{
  "n_layer": 10,
  "n_head": 7,
  "head_dim": 64,
  "vocab_size": 8192,
  "norm_eps": 1e-05,
  "qk_norm": true,
  "parallel_block": false,
  "init_std_down": 0.0,
  "lr_mult_o": 0.997,
  "lr_head": 0.00707,
  "grad_clip": 1.0,
  "schedule": "wsd",
  "seq_len": 2048,
  "doc_mask": true
}
Each number is 128 + 32 x the weight over its row's rms, rounded and kept within 0 to 255. Layers, rows and columns count from 0. The size above them is the row's rms in percent of the matrix's.

# layer 5 MLP down (transposed), 1216x448, rms 0.0287, rows 391-411, columns 224-335
size [ 97 102 101 103  96 101  95 102  95 101  97 102 103 100 102  98  99 103 103  97 105]
[[ 90 124 119  94 113 145 116  88 102 155  96 105 111 101 139 141 179  96  68 145  70 164 146 125 166 160 104  99 160 158 146 140  90 151 132 109  90 111  90 131 148 165 169 135 164 154 159 132  83  68 131 130 134 136 161 139 120 153 139 160  68  64 101 149 174 136 131 112 131 172  88 128  86 101 130 147  64  98  63 104  87 124 159 101 158 148 108 160 106 133 139 132  97  87 124 135 127 119 140  79 154 197 180 123 122 175 130 109  96  98  60 157]
 [103 199 153 161 116 168 138 100 140 171 103 122 116 163 116  90 142 133 104 167 164 159 171  76 154 117 149 157 119 116 137  72 196 139 116 114  93 105 138 113 154 139 168 125 175 166 142 161 114 110 126 140 109 153 126 111 151 164 151  95 109 134 155 161  96 145 136 171  67 163 101 132 135  90 125 176 152 140 192 133 128 108 121 171 115 148 189 163 134 143 200 122 126 168 168 157  89 133 151 200 177 110  79 134  98 133  81  96 111 166 169  66]
 [150 106 157  74 158  71 123 190  74 177  84 114 103 150 107 193 198 117 144 160 100 150 113 128  90 171 121 110 106 132 184 122 118 101  85 108 159 138  48 150 158 146 150 152 184 122 180 166 163  92 129  49 127 145 137 130  91  84 102 139 228 143 120 147  78 119 194 163 115  88  96 123 168 100 132 107  87 118 123 121 115 103 121 174  43 104 134 117  62 127  67 120 126 152 121 115 132 178  88 136  74 140  85 125 126  74 152  89 148 165  66 147]
 [130 186 199  89 114 112  94 128  86 103 117  77 152 163 156 161 135 156 124 107  69 157 123  88 102 187 131 127 100 139 139 160 152 123 125 131 177 114 131 124 120 120 153 146  84 140  94 105  84 148 155 122 123 109  85 208  58 111  86 145 141 127  67 143 100 100  62 107 102 113 138 102 186 114 164 104  86 130 157 132  88 137  77 124 114  89 131 101  31 156 124 134 126 138 120 123 151 117 147 127 180 137 111 116  83 137 102 153  41 111  83 141]
 [178 120 119 151 138 191  84  92 107  77 134 163 131 150 149 110 108  99 128 155 169 106  55 110 143 132 122 162  72 167 133 132 133 101 114 143 149 161 164 153  54  79 123 116 107 129 119 150 118 177 116  98 148 102 110 167  74 141 121 129 112 109 116 134 143 169 113  90 129 101  64 152 164 181 147 154 115 136 150 132 104 127 125 128 118 104 151 115 135  76 102 162 147 135  90 101 116  81 103 126 161 110 147 128 136 138 159 140  75 141 105 122]
 [127 157 116 115 100 116 214 123 184 122 120 117 151 183 154 139  61 116 103 136 133  87 133  83 126 131 140 134 130 126  95 129  94 126 171 145 112 147  92  92  92 106  97  65  60 176  73 153  99 128  96 140 166 157 104 141 125 122 155 128 118 163 103 158 120 119 145 167 110 106 101 160 144 143 168 137  64 156 126 100 158 133 139 146 120 153  92 130 127 151 101 112 145 132 141 188 110 146 117 169 124 177 128 166 174  95 173 132 158  96 108 166]
 [ 87 110 138 121 118 215  88  88  90 163 116 175 110 124 134 132 135 178 144 176 147 126 166 157 151 128 137 164  85 128 140 211 131 122 153 170  74 167 124 159 193 132 125  91 162 149  70 169 174 123 109 132 165 115 112 164 137  91 116 115 123  94 151 162 114 112 132 167 115 157 151 153 117 138  99 124 146 114 230 161  83 131 150  97  94 120 136 161 119 131 109 159 155 119 147  77 144 111 175 161 101 138 167 142 102 127 111 120  92 178  88  78]
 [161 161 150 108 177 216 132 113 108 118 121 183 126 100 189 130 111 162 176 167  76 136 123 133 119 132 141 164  94 141 141 122 121 143 165 138  90 138 113 121 104 116  92 119 164 124  35 150 152 168  93 131 110 100 124 223 144  96 103 154 119 126 159 128 113  97  97  81 161 147 105 111 131 159 108 102 161 131 151  76 151 133 146 159 118 138  94 100 133  89 205 101  70 104 117 194 129 103 154 112  99 126 177 129 133  77 164 131 138 155 127  76]
 [132 104 134 132 129 124 101 114  98 149 125 204 155 100  83 164  83 132 162 140 156 103 118  88 157 139 211  92  96 127 134 138  67 126 172 188  86  82 168 109 121 158 104 166 139 140  48 127 131 133 118  89 129 150 121 176  91  99 121 109 120 123  84 110  43 133  73 153 143  87 143 119  79  94 133 127 109 142  98 107 112 145  95 137 136 128  79 176 126  91  62 130 118  74 157 125  96  89  94 175 142  78 121 118 145 178 159 155  80 113  90 135]
 [ 98 108 122 105 187 125 118  93 164 164 101 153  93 172 155 125  86  98  95 121 176 135 115  91 153 104 152  59 125 131 124 178 115  77 141 118  91 124 140 118 102 118 170 140 185 136 162  53 183  91 133 150 155 166 120 127 122 137 107 133 148 147 164 192 188 129 103 111 104 126  85  72 151  78  84 185 110 123 133 105 113  72  81  67 129 109 135 141 142 128 112 161 132 148 103  85 110 114 122 172 116 105 135 179 133 150 153 123 126 141 130 100]
 [111 137 138  95 140  63 103 131 144 130 100 160 109  84 138  91 159 131 122 138 104 148 163 184 153 151 126 127 138 139  85 142 130 199 131 154 117 134 163  96 100 121 135 127 116 166 120 140 158 183 103  84 115 125 110 122  98 141 171 123 172  86 103 142 175 125 108 144 140 149 170  43  93 143 171 101 148 125 155 128  97 135 161 102 145 130 129 111 104 145 142  96 138 149  36 121 100 183  99 112 201 141 145 184 103  17 110 130 192 115  95 124]
 [158  71 133  83 116 156 109 198  53 119 139 133 124 149 125 141 129 200 133 109 142 148 107 129  88 122 159 121 144  87  94 119 125 116 124 116  70  99 145 146 110 128 161 170 192 135  79 188  96 155 137 106 114 148 132 147 135 129  99 100 156  77 131 108 128 127 179 148 110 120 144  92 127 121 106 113 128 156 175 180 145  95 161 141 126 145 121  76  89 126 141 111  88 164 141 197 143 148 120 117 138 137 151 177 139  77 107 188 148 118  58 178]
 [151 138 131 125 104 126 150 137  78 109 181 104 144 114 115 104 165  87 114 203 128 183  93 130 144 180  62 148 131 170 154 154 153 112 158 170 121 131 103 117 115 207 167 115 143 119 109 140  71 152 119 167 110 153 165 147  72  79  99 108 128 139  93 141 135 130 147 169 105 157 112 152 104  89 174 126 113 120 110 165 147 151 154 125 136 131  93 107 118 142 167 120 140 120 100  79 124 116  78 147 164  95  90  93 112 113 124 133  42 170  98 145]
 [185 158 122  83  85 138 165 107 179 160 117 174 128 102  67 151  76 166 142 123 127 124 172 112  85 167 120 174  96 112 113  96 149  75 128 196 106  98 101  77  96 141 129 172  97 179 135 183 129  95 126 120 119 113 137 159 138 111 134 123 142 119 141 100  72 122  72 176  76 145 164 134 124 191 149 107  99 130 119 130  98 105 117 101  83 192 136 125  99 163 131 171 119 152 149 176  79 162 149 148 239 100  89 150 115 139  96  68 122  89 151 118]
 [110 131 164  73 114 128  80 123 118 101 134 150 117 195 155  71 105 139 150 184 104 144 150 117  69 145  53 130 158 133  86 143 128 138 112  73 122 135 162 181  61  94 124 128  91 148 140 142  61 142  91 108  88 139 136  77 129 105 158 135 134 165 158 118 119 127 182 122 117 136 134 164 139 131 108 172 127 120 128 150  94 160 107 167 150 151 211 159  63 148  67  79 167  94 190  95 116 149 130 127  96 125 103 129 160 116 135  82 103 167 145  94]
 [ 67 147 162 104 129 116  80 133 135  89 142 121  85  65 132 133 186 117  72 147  76 153 114 167 147 201  90 157 119 124 112 151 151 150 137 174 135 172 118 193  65 130 139 143 108 191 110 161 112  95 137  55 142 118 100 144 154 132 152 110 134 135 151 101  84 167 185 132 183  94 137 166 177  72  79 124 130 139 144 107 143 129  79 114 161 103 119  85 101  80 198 122 151  80 143 105 155 149 119 101 170 112 143 138 120 123 101  47 126 104 120 163]
 [124 105 123 142 127 109  87 189 139 106 126 204 130  59 107 132 163 130 123  99 197  84 179 166  51 139 140 138 167 110 132 172 158  98 150 143 138 143 163 154 195 129  85  93 169 165 154  99 143  67 163 152 147 107  87 150 102 177 173 122 117  89 149 159 151 160 159 107 138 107 111 105 152 136  96 101 208 137  76 134 178 136 168 123 128 166 142  89  89 112 128 186 121 148 128 117 133 151 119  91  88  82 200 133 145 159 147  98 161 153 157 159]
 [148  74 129 192  70 144 102 116 115 137 113 177 126 128 107  52 148 130  95 192  78 137 126  98 122 100  32 142  92 146  87 116 125  93 151 124 193 136 128 166 121 143 155 103 180  91 119 113  89 160 137 154 148 156 135 130 137  84 136 121 112 168 138 117  92  76 169 138 122 114 125  97  95 129 143 143 121  91 119  50 127 103  88 118 102 154  76 130 159  77 140 163 106  90 142 152 124 181 114 129 141 142  69 118 113 126 161 138 146  69 140  85]
 [173 113 157 180 147 124 154 123 187 131 157 191 149 117 173 142  95 127 117 137 175 162 111  70  82 117 147 142 192 180 171 133 143 164 106 139 189 118 184 176 105 106  93  80  82 174 133 133 153 159 113 158 113 154 108 141 136 131 125 159 149 131 155  56 122 126 171 171 155 126 155 154 116 114  79  69 120 108 112  95 115 140  91 172 193 109 115 161 198 103 146 194 115 151 122  83 150 164 133 136 105 170 108 135 120 112 135 117 178 143 133 138]
 [130 125 123 110 144 179  62 152  97 144 113 139 118 159 112 131  96 119 128 104 108 110  97 118 121 111 121  90 133 131 122  60 134 143 121 125 117 128 151 180  71 104 115 159 163 121  80  80 104 145 102 119 129 128  66 113  90 103 120 129  76 102 105 152 155 148 111 168 157 118 144 112 123 142 136 101 138  69  69  90  92 163 162 145 162  72  92 197 109 138 152 116 122 162 182 135 211 133 142 123 104 120  85 186 158  57 104  91 177 108 170 142]
 [162 147 145 141 130 109 120 146 151 172 142 102 147 188 112 131  73 114 143 158 133  90 115 140  93 184  83  76 125 152 112 178 119 163 164  76 154 137 133  90 120 165  98  73  99  88 129 199 155 105  92  64 127 106 133 156 130  85 130 182 140 154  72 133  93 114 148 136  62 146 134 153 157  68 149 111 156 127 107 159 116 169 128 136 132 171 126 122 113 176 169 113 132  94  89  80 130 137 176 136 110 109 122 157 185 151  99  98 181 119 111  93]]
# layer 5 MLP gate, 1216x448, rms 0.033, rows 392-412, columns 224-335
size [ 96  96 107  97  99  94 101  94 101  97 110  98  97 103  96  98 105  99  95  98 101]
[[134  75 151 206 168 158 126 124  92  97  82 129 171 144 116 138 122  63 153 119 163 100 134 105 147 160  77  91 178 139  94  58 104 131 160 129 118 181 122 122 146  74 133 104 105  43 151 110 140 160 148 196 182 174 116 135 187 119 143 128 101 103 161 166 114 108 130 124 139 127 149  84 145 147 101 155  90 122 179  83 169 102 167  70 113 124 166 117 169 110 109 125 126 164 140 112 123  77 158 127 120  89 140 107 111 172 116 157 158 138 109 148]
 [190 124 150 161 115 187 167 143 159  90  95 118 141 147 108 155 143  79 111  91 134 127 114 197 111  63 203 112 135 133 132 155 117 107  77 180 136 179 202 104 165  68  78 188  98 133 134 181 122  68 111 106 137  76 105 105 115 141 103 101  71 136 146 163 148  81 130 131 122  97 113  87 117 192 166 139 100 113  98 154 142 179 109  89 139 103 106 115  97  77 149 143 163 113 129 148 158 117  83 115 164 218 181 160 109  80 147 179 137 129 102 129]
 [140 194 123  90  69 156 162 124 140 117 149 130 203 174 106 140 134  58 103 147 130 146  86 150 164 133 125  75 101 145  98 148  82  95 119 114 195 131 132 124 148  88 191 125 129 168 129 136  74  94 139 124 174 195 109 162 136 133 133 137 104 164 120 151 119  74 163 112  72 142 107  90  66 117 212 224 134  96  98  60 131 143 137 184 111 166  57 115 126 116 133 118 110 132 117 144 130 156 203  80 106 128 136 128 113 175  87 109 180  89  76 136]
 [126 131 164 139 133 109 152 134 129 113 125 134  61  94  98  79 118 105 104 122 133 177 160 166 147 151 106 104 142  96 138 138 106 140  68  92 136 153 195 111 143  88 118 164 103 126 162 131 103 136 199 109 105 145 131  73 130 150 135 142 132 103  61 132 139 214 137 152  82  97 118 127 127 125 137  92 118  88  78  96 139 105 183 168 101 141 174 152 119 100 149 141 156 123 125 142 155 124 143 166 177  44 106  99 184  89 164 141 164 141 135 165]
 [128 111 184 111 101 118 114 109 128 106  94 148 165 137 177  94 167 150 153 135  70  96 101 120 152 137 123 103 200 121 117 160 176 140  82 100 119 146 182 127 177 102  80 132  50 104 128 135  44  88  71 115 124 169 141  85  95 129 168 155  70 115 137 146 117 208  90 117 168 103 137 109 117 176 193  86 115  54  97 150  86 178  79 151 153  89 143 112 102 118 144 225 110  75 146 128  79 111 133 133 170 119 112 155  93 216 161 103 139  83 121 161]
 [143 139 178 116 128 148 104  92 185  93 142 143 183 137 189  95 161 152 166  86 115 102 112 177 103 174 115  88 156  82 121 109 108 154  85  99 133 136 103  91 134 151 181 173  93 146 116 136 121 142 148 169 106 136 130  77  69 114 137 112 121 182 121 172 121 147 102 106 193  91 119 129 171  95 111 136 139 100 101  60 164  98 143 126 103 137 115 135 177 101 153  83 136 142 155 190  92 115  82 137 137 127  93 120 109 108  99 234  92 139 147 106]
 [106  99 133  96 172 138 164 134 134 112 184 134 134 193 148  92 112 190 140 105 135  97 138 134 173 164 137  44 188 103 106 131 127 112  95 143 105  59 172 142 116  75 120 132 143 143  59 126 121 123 137 150 135  56 137 133 162 134  83 101  97 186  97 114 106 130 113  98 109 118 123 154  89 135 155 147 128  88 132 100 158 157 137 135 146 160 108 128 132 105 108  81 121 152 137 112 105 117 146 134 146 117  87 139  94 185  75 147  75 156 168  79]
 [168  65 143 179 140 168 132 133 112 118  86 163 165 121 140 150 151 131 167 128 165  95 155 102 142 222  95 134 116 156  56 127 125 127 135 156 114 102 109 196 121  92  94 153 185 102 130 159 117 142 111 182 121 170 106 119 156 118  80  87 156 138 160  96 135 115 137 104  40 134  91 117 192  83 150  82 125 108 130 172 118  97 110 135 135  64 161 101 117 158 200 157 103 152 168 119 143  68 117 118  97 154 115  88 150 178 124 119  94 122 126 143]
 [ 98  60 122 137 141 106  96 171 116 147 106 188 175 198 116  82 156 148 156 138 148 127 139 100 149 153 117 124 135 146 144 126 174 109 134  87 100 159  98 124  94 128 106  84 152 124 124 172 110 134 111 131 112 105 114 139 103  76  90 148 127 130 138 183 128 146  62 112 166 144 137 122 125 150 106 173 117 137 181 135 162 126 106 110 130 146 126 116 114  98 155 102 118 155 113 116  91 153 126 155 117  97 149 189 112 156 144 203 132 215 121  78]
 [123 118 148 123 129 181 164 122  79 145 153 120 112 129 167 134 149 163 117 127 179 163  90  95 126 135 113 121 146 115 130 156 164 144 164 120 150 181 123 136 136 101 156 146 132 126 176 128 101 150 218 223 208 158 136 177  96 172  91 114 145 127 110 146 124 145 137 162 137 121 154 142 157 160 150 110 117  96 124 117 143 150 128 190  49 143 120 158 133 157 178  62 150 125  87 138 166 162 149 157 155 170  67 160  91 145 167 117  86 132  90 119]
 [168 196 122 147 128 118  66  96  68 173  90  89 147  81 137  70 142 100 113 110 114 133 128 113 172 110 107 143  85 124  66 132 112 101 135 173 152 147 179  93 167 120 139 103 100 129 177 116 132 209  74 171 134 154 101  62 173 173 119 136  86 145 141 114 158 122 127  62 105 145 144  27  86 147 112 168  72  90  88  87 139 154  98 111 149 111 119 119 122  53 151  36 103 136 119 158  97  72 170 140 156  91 145 115  92 134  95 148 174 185  89 132]
 [151  94 138 147 117 148 143  66 115 138 143 177 132 180 165 129 125 139 127 106 115 171  59 166 145 114 125 121 149  99 131 131 180 101 192 174  98 146 113  77  79 176 115 104 127 146 104 119  31 162 126 159 164 155  98 123 111 120 135 147 125 124  36 127 137 104  96 118 103 118 169 162 110 145 109 147 116 124 160 115 146 136 129 140  72 147  92  97 127 120 144 127 141 193 125  97 142 153 159 160 180 148 144 127 133 114 143  94  70 175 128 139]
 [112 156 147 108 171  93  64 154 173 140 107 142 153  87 107  90 194 108 159 173 148 134 166  80  84  79 153  89 169  85  65 133 144 165 100 102 172 134  77 127 126 102  78 154 156 170 100 122 101 141 161 121  90  74 131 108 115  77 140 142 167  92 101 172 148  80 160 148  97 126 169  95 166 113 131 106 138 122 172  94 135 132 129 104 168 163 157 156 114  96 148 158 121 162 127 120 150  90 172 142 119 100 148 115 119 197 160 159 104 139 129 142]
 [112 137 108 122 156 131  72  70 122 139 108 156 139 171 153 102  92 118 130 138 102 117  72 134 102 116 110 187  73  85  87 128 107  71 182 147 122 159 141 133 147 154 114 183 119 142 139 129  90 127 136 143 191 100  67 126  74 136 143  34 123 118 121 141 119 138 146 119 154 134 140 150 152  84 135 151 128 134  99 129 133 117 169 152 127  86 155 100 165 100 121 139  94 207 144 139 139 106 156 108 187 112 114 102 108 250 122 156 118 153 150 109]
 [106 115 145 175 184 111 125  75 112 145  95 117 113 100 113 103 120 140 118 154 154 109 111 126 108 145  94 145 129 134  92 139 169  82 115 165 123  75 133  94 156 134 113 149 118 121 107 116 135 152 122 136  98  55 130 144 166 103 154 148 135 141 140 180 150  62 110 145  86 174 105  84  92  97 180 123 112 134 143  73 196 176 114 142 161  63 100 116 160 116 123  78 118 133 106 169 110 122 181  76 157 129  81  70 150 138 144 148  93 169   0  87]
 [128 148 140 140 143 124  84 102 204 104  92 184 110  61 161  93 118 160 124 135 140 169 129 183 154 131  94 197 135 152 144 149 106  87 188 170 157 127  83 123 186  19 138 164 117  69  99 124 138 174 138 188 134 146  93 157 118 167 149 104 105 155 153 151 127 168 117 101  60 148 151 120 138 130 133 128 174 106  92  89 130  90 142 152 170  92 101  87  98 124 133 128  95 131  53 149  80  64 147 139  88  88  91  91 136 109 108 114 140 176 103 127]
 [193 146 144 164  84 158 124 105 131 154 144 113 168 190 153 134  91  88 137  83 104 122  83  85  97 124  74 132 118 153 141 155 129  83 182 119 129 119 112 125 121 130 146 104  93 146 128 131 108  95 101  98 102 109 117 141 125 151  83 126  84 133 127 181 109 117 117  72 105 149 176 111 101 154 188 156 136 132 100 165  90 142 172 157  92  90 155 116 107 128 108 125 199 145 130  97 147  65 164 109 155 172  83 155  96 169 156 177 133 165 170  74]
 [184  79 190 157 145 154  70 157  97 132 107 124 145 172 173 151 205 109  96 177 170 149 157  97 148 102  96 150 142 140 175 118 140 146 117  45 115 154  88 135 119 174  92  71 173  67 167 222 103 164 115 100 174 116 128 108  80 170 112 112 180 113 144 151 135  87  61  72 155 165  94 146  91 163 170 115 161 124 104 184 150 167  85  53 137 169 139 121 114 131 171 148 132 100 118 159  66 151 160 124 146 122 135 116 109 174 130 119 140  72  90  96]
 [115 186 143  84 115 184 171  93 109 134 158 170 148 103 142 166  77 143 109 147 141 137 108 138 128 127 138  91 131  72 178 144 161  80 172 154 143 108 149 141 108 120 184 160 149 122 135 141  82  95  78 157 121 169  98 144  77  62 104  90  69 138 147  70  96 126 116 144 101 146 178  58 133 155 124 118 114 164 104  75 159 140 200 195 138 116 125 145 135  85 122 135 122 138 184 173 163 149 128 134 152 186 169  92 112 131 135 139 138 112 135 170]
 [142 158 170 184 112 107 206 128 119  97  73 171  75 176 154 113 157 158 194 100 125 126 141  91 137 118  85 120 130 115  80 114 123 141  73  64 132 126 156 142  77 129  67  86 140  98 182 153  53 169 146 117  84  76 140  73 106 145 134 109 120 114 114 115 158 150 129  77 169 128 153 146  99 166 136 106 123  92 149 144 175 151  87 147  81 115 116 132 126 143 180 118 135 124 130 123 199 125 137 141  94 135 154 152 141  93 112 132 121 114 127  73]
 [118  85 149  83 140 114 172 179  91 163 211 103 147 140  89  92 178 170 117 131 145 126 123 144  98 165 146  97  69 140 169 103 165 185 177 121 161 124 149 130 167 130 120 130  62 209 142 146  96 156 109  67  97 114 147  78 142 129  85  83 100 100 123 125 104 156 155 119 126 159 155 138  78 155 124 159 122 107 119 112 154 169 105 186 109 160 121 153 130 101 124 100 153  34 129  85 176 138 177 112 149 158 140 163 162 116 119  52 107 125 120 190]]
# layer 5 MLP up, 1216x448, rms 0.0305, rows 392-411, columns 224-335
size [103 100 102  96 102  96 105  96 100  97 101 104  99 103  99  98 103 101  99 103]
[[136 184 165 131 106 111 118 187 154 124 109 182 141  59 146 109 140 170 138  78 109 112 149 152  85 126 112  88 112 139 150 137  89 118  73  56 185 197 114  62 148 142 129 172 138 120  66 163 102 157 129 112 118 133 147 140 167 125 126 126 116  85  85 113 141 143 167 155 226 121  75 186 125 154 139 113 123 153 110 131 120  95 122 160 144 173 125 161 203  65 190 145 136 149 189  95 171 134  77 146 155  91 108 104 162 175 134  43  91 133  92 182]
 [158 132 144 136 121 131  95 168 195  95 119  84 103 151 117 143 174  63 148 139 110 105  74 151  98 128  78 163 105 119 156 146 107 142 150  94 156  93 176 130 119  95  91 163  93 114 138 172 114  96 126  96 118  98 106  75 143 134 159 175 112 162 169  78  44 115 149 106 123  60 135 136 196 106 159 116 162 144 105 166 162 122 117  61 104 152 174 127 122  87 142 176 129  83 194 169  85 193  69 232 103 145 109 118 200  66 137 149 190 152 122 113]
 [ 96 146 134 152 114 162 109 168  80  94 181 136 143 144 164 103 139 185 199  90 121 113 123  91 121 103 140 135 192  84 146 190 156 158  93 188  95 102 137 134 167 130  87 139 177 176  61 130 140 208 124 105 134  73 131 129 140 143 103 113  77 122  69 114  94  74  81  90 157  45 135 105 117 205 131 137 128  98 154 207 103 129 118  81 145  90 120 101  80 140  86 188  98 142 132 130 160  91 119 111 134 115 137  97 117 117 122 155 105 108 164 183]
 [167 129 130 122 177 106 143  53 146 109 133 152 158 134  84 162  93 123 155 212 113 125 155 187  87  31 171  72 116 110 157 108 104 100 117 109 124 119 106 140 153  56 152 136  90  90 117 111 117  87 113 140 126 148 187 103 101 121 142 172  76 133 102 133 164 179 122 186 163 137  59 167 150  70 110 127 167 121  73 114 122 155 128 133  97 158 146 148  95  74  98 111 148 157 110  91 167 156  88  78 165 154  98 110  76 128  93 110 143 106 117 127]
 [163 174 110  83 189 112 154 136 113 115 129  83 128 183 185 111  78 152 152 150 158 102 165  81 170 143 124  79 132 130 105 119  92  97 171 169 154  87 134 124 179 133  66  84 122 154  83 164 144 104 122 168 149 119 110 128 101 165 167 115 130 122 131 163 161 110 110  80  99 120  83 158  86 125 129 150 120 105 111 176 133  64 145  91  96  98 110  82 177 157 140  30  90 125 133 177 122  85 166 106 104 114 139  54  96  87 211  89 136  76  95 134]
 [ 84 106 138 131 158 109 110 107 126 117  50  93 161 118 101 114 173 151 163 161 125 141 155 106 180 133 146 137 101 166 156 134  84 105 116 124  62 108 124  60 185 124  86 109 101 168 102 131  73 137 172 176 117 114 113 116  81 169 125 106 154 153  71 112 140  91 120 139  78 211 116 156 101 153  89 144 179 109 148 161 168 102 117  89 132 148 147 106  99 167  89 119 165  82 153 135 132 114 130 113 194 108 142 114 172 172 105 160  97 138 126 140]
 [152 158 136 140 177 137 170 103 167 134 104 136 140 120 171  92 127 141 151 107 116 182 178 195 184 157 113 116 159 154 141 124 102 109  32 108 123 132 140 155 137 144 123 117 112 128 148 103 112 115 138 158 137 147 128 142 102 110 149 127  59 143 119 142  90 146 134 111  73 177 100  59 113 173 160 162 146 110 144  62 119 130 194 188 143 164 111 142 142 131 114  95 141 124 104  92 125 189 165 131 104 148 109  87 164 133 133 118 133 108 121 118]
 [175  81 124 106  86 137  80 134  89 118 134  55 137 180 144 101 140 110 136 167 102  80 166  91 136 175 134 169 102  87 125 132 112 125 128  99 116 123 174  84 118 137 134 152 120 122 151 114 169 150 142 120  80 115 173  73 154  96 138 158 144 158 129 120 102 124 117 134 108 145 127 138 149 144 144 105  95 153 113 153 100 121  80 145 150 129 118 118  97  69 131 126  54  53 149 108  81 153  95 108  66 139 111  97 117 128 142 125  92 112 138 147]
 [114 137 137 131 120 239 119 129 125 138 108 110 157 125 162 154 116 159  85 110 134 161 100  82 134 126 137  97  99 184  55 141  90 143 116 170 183 138 138 141  68 145 110 122 144 118 111  86 157 105 152 132 128 151 147 128 138 172 108  93 140  96 142 138 138 130 151  97 104 133 114 116 144 139 169 126 123 105  79  84 157 127 171  89 136  84 116  95 179  89 141 108 156 117 120  93 163 174  80 140  77 110 118 161 137 139 148 158 128 190  83 206]
 [177 130 159 115  93 149 167 174  97 171 147 125 138 143  87 133 216 135 123 125 149 139 130 138 159 132 118 193 122 129 155 159 109 111 116 103 188 142 130 188 130 145 106 126 133 140 100 146 101 156  50 121 100 151  91 151 146 151 155 126 137  94 148 127  95 178  78  87 151 170 114 108  99 167 164 105  87 125 140 200 131 122 101  96 113 154 119 145  47 139 143 165 122 119 134  92 155 130 149  99 139 139 104 158 144  64 125  54 141 127 139 146]
 [143 167 152 146 130 208  98 169 100 123 141  45 115 181 109 128 160  67 118 143 179 160 127 113 111 100 117 135 151 147 139 147 142 143  29 127  74 116 121  98 100 172 142 148 176  90  98 110 113 164 126 116 109 125 100 160  94 121 111  96 168 148 126 108 203 142 124  97 148 143 133 152 142 110 180 167  94  73  65 195 142 122 134 127 103 169 127  60 128 156 130  98  98 159 103 124 109 134 105 129 170 163 117 185  93  81 165 126 150 127  92  44]
 [135 115 140 124 139  85  97 101 110  80 192 124  86 148 109 121 143 102 127  81 107 168 202 131 168 136 104 146  83 144 108 147 101  68 114  47 135 120  86 157 123 157 112 129 150 170 101 121 136 112 109  47 136 172 107 117 158 128 135  85 144 117 115  99 151 130  92 134 170 130 147 131 106 122  56 169  67 122  99 163 137 124  87 100 176 136 169 153 172 208 157 147  75 108 163 122 117 120 127 138 139 172 179 104 169 141 128 111 153 132 108 162]
 [ 88  51 174 103  94 189  92 128 147 144 153 193  99 186 112 115  88 174 126 115 133 118 124 124 135  82 161 155 167 119  97 133 139  50 115  92 152  97 106 174  95  98 162 155 133 183 167 114 115 117  72 138 133  92 161 158 130 139 130 111 118 128 117 186 107  93 123 111 117  82 161 105 118 160 156 131 136 102 155  86 167 110  77 146 146 180  86  71 144 123 138 161  99 163 163 165 118 136 117 152  96 113 114 112 172 162 101 117 134 123 159 129]
 [206  95 184 161 149 144 118  73 134 120  84 183 145 141  88 139 110 133  87 165 124  46 101 100 111 117 146 106 179 112  98 225 157  92 116 149 132 126 136 116 141 119  94 164 120  96 160 169  90  45  95 121 102 147 103  78 111 119 114 124 133 135 144 141 135 144 170 126 169  85 131 188 155 136 162 126 118 167 132 103 125 103 111 136 180  99  98 116 155 165 183 126 174 175 158 103 141 157 150 120 149 118 119 117 128 139  97 131  98  82 119 109]
 [ 67 236 153  93 120 143  79 108 133 110 136 173 107  69 170 165  88 182 116 171 118 102 150 129  90 151 137 185 126 131 110 173 157 129  61 108 136 162 138 140 125 117 136 107  88 154 154  64 144 147  59 132 139  78 147 115 174  78 125 112 153 120  91 136 140 126 191 167  83 128 105 124 126  92 143 108 151 209  78 139 142 126  61 152 164 123 117 131 123  81  87  61 126 191 122 126 175  87 147 142 165 196  64 144 146 116 124 171 133 123 132  77]
 [148 141 123 121 124 110  99  92 112 148 138 114 169 121 112 114  92 125  62  76 146  85 127 109 147 165 110 208 129 115 132  52 167 136 143 173 205 146 150 145 132 128 148 123 101 128 139 196 139 130 127 152 155 166 117 185 161 192 104  71 165 117 142 116 147 149 123 164 120 113 143 142 170  78 139  99 152 120 138  75  73  85 127 118  92 130 114 129 103  97 191 182 141 157 107 168 146 156  89 113 138 186 140 106  95 123  80 118 171 138 180 118]
 [124 136 162 126 157 115 118 117 150 135 120 171  99 149 166 121  76 147 124 244 146 136 132  81  90 106 112 110 159 139 104 161  60 141 130 141 138 136 128 108 136 177 224 160 181 131 138 113 121 130  96 132 139 110 157 165 177 131 131 116 163 131 151 131 151 115 208 169 104 114 100 109  58 124 131  93  89 163 107 125  64 133 164  64 137  51 107 152 126 129 153 168 131 108 117 122 145 181 111 144 139 144  97 112 133 112 158 166 148 122  92 152]
 [156 119 155 125 134  75 155  99 133  85 130 148 117  85 116 129 146 133  98 125 128  73 135 172 108  94 152 133  92 145 165 100 100 142 108 105  80  92  93 144 132 111 148 136 105 171 159 129 143  95 184 173 109 145  83  96 150 118 183 128 144 111  96  90 115 120 145 159  84 174  93 151 128 122 135  84 125 150 193 138 110  82 171 180 176 145 139  99 123 155 114 113 144 141 104 122 195 199 121 137 149 122 170 179 148 166 159  99 120 154 111 131]
 [169 161 183 157 137 132 181 192  93 171 101 148 137 150  78 111 119  59  98 127 152 177 110 121 136 173 136 196 113 186 114 100 157 187  86 134 163 169 127 152 170 194 135 158 115 145 144 118 125 143 103  70  79 119 122 112  76 112 115 111 132 120 170 114 126  84 172 154 163 152 139 127 114  93 178 153 112 122  66 151 111 124 172 128  65 147 128  99 149 163  76 180 117 135 120 159 105 125 164 143 120 114 178 120 163 148  49 112 155 133 135 140]
 [207 124 139 101  98 131 129 131 110 171 147 130 129  81 133 119 136 123  89 151 104 152 107 166 125 175 156 153 149 124 173  60 208  73 158 147  68 109 128  87 148  98 141 137 107 136  97 165 126  73 104 161 115  87 141 138 112 121  71 172  99 154 133 130 103 114 124  93 112 111 188 132  98 179 146 102  94 150 249 136 124 211 135 203  88 121 140 109 159  81 110 117 135 137 116 113 138 116 102 162 155  82 173 155 144 101  89 149 166 122 157 134]]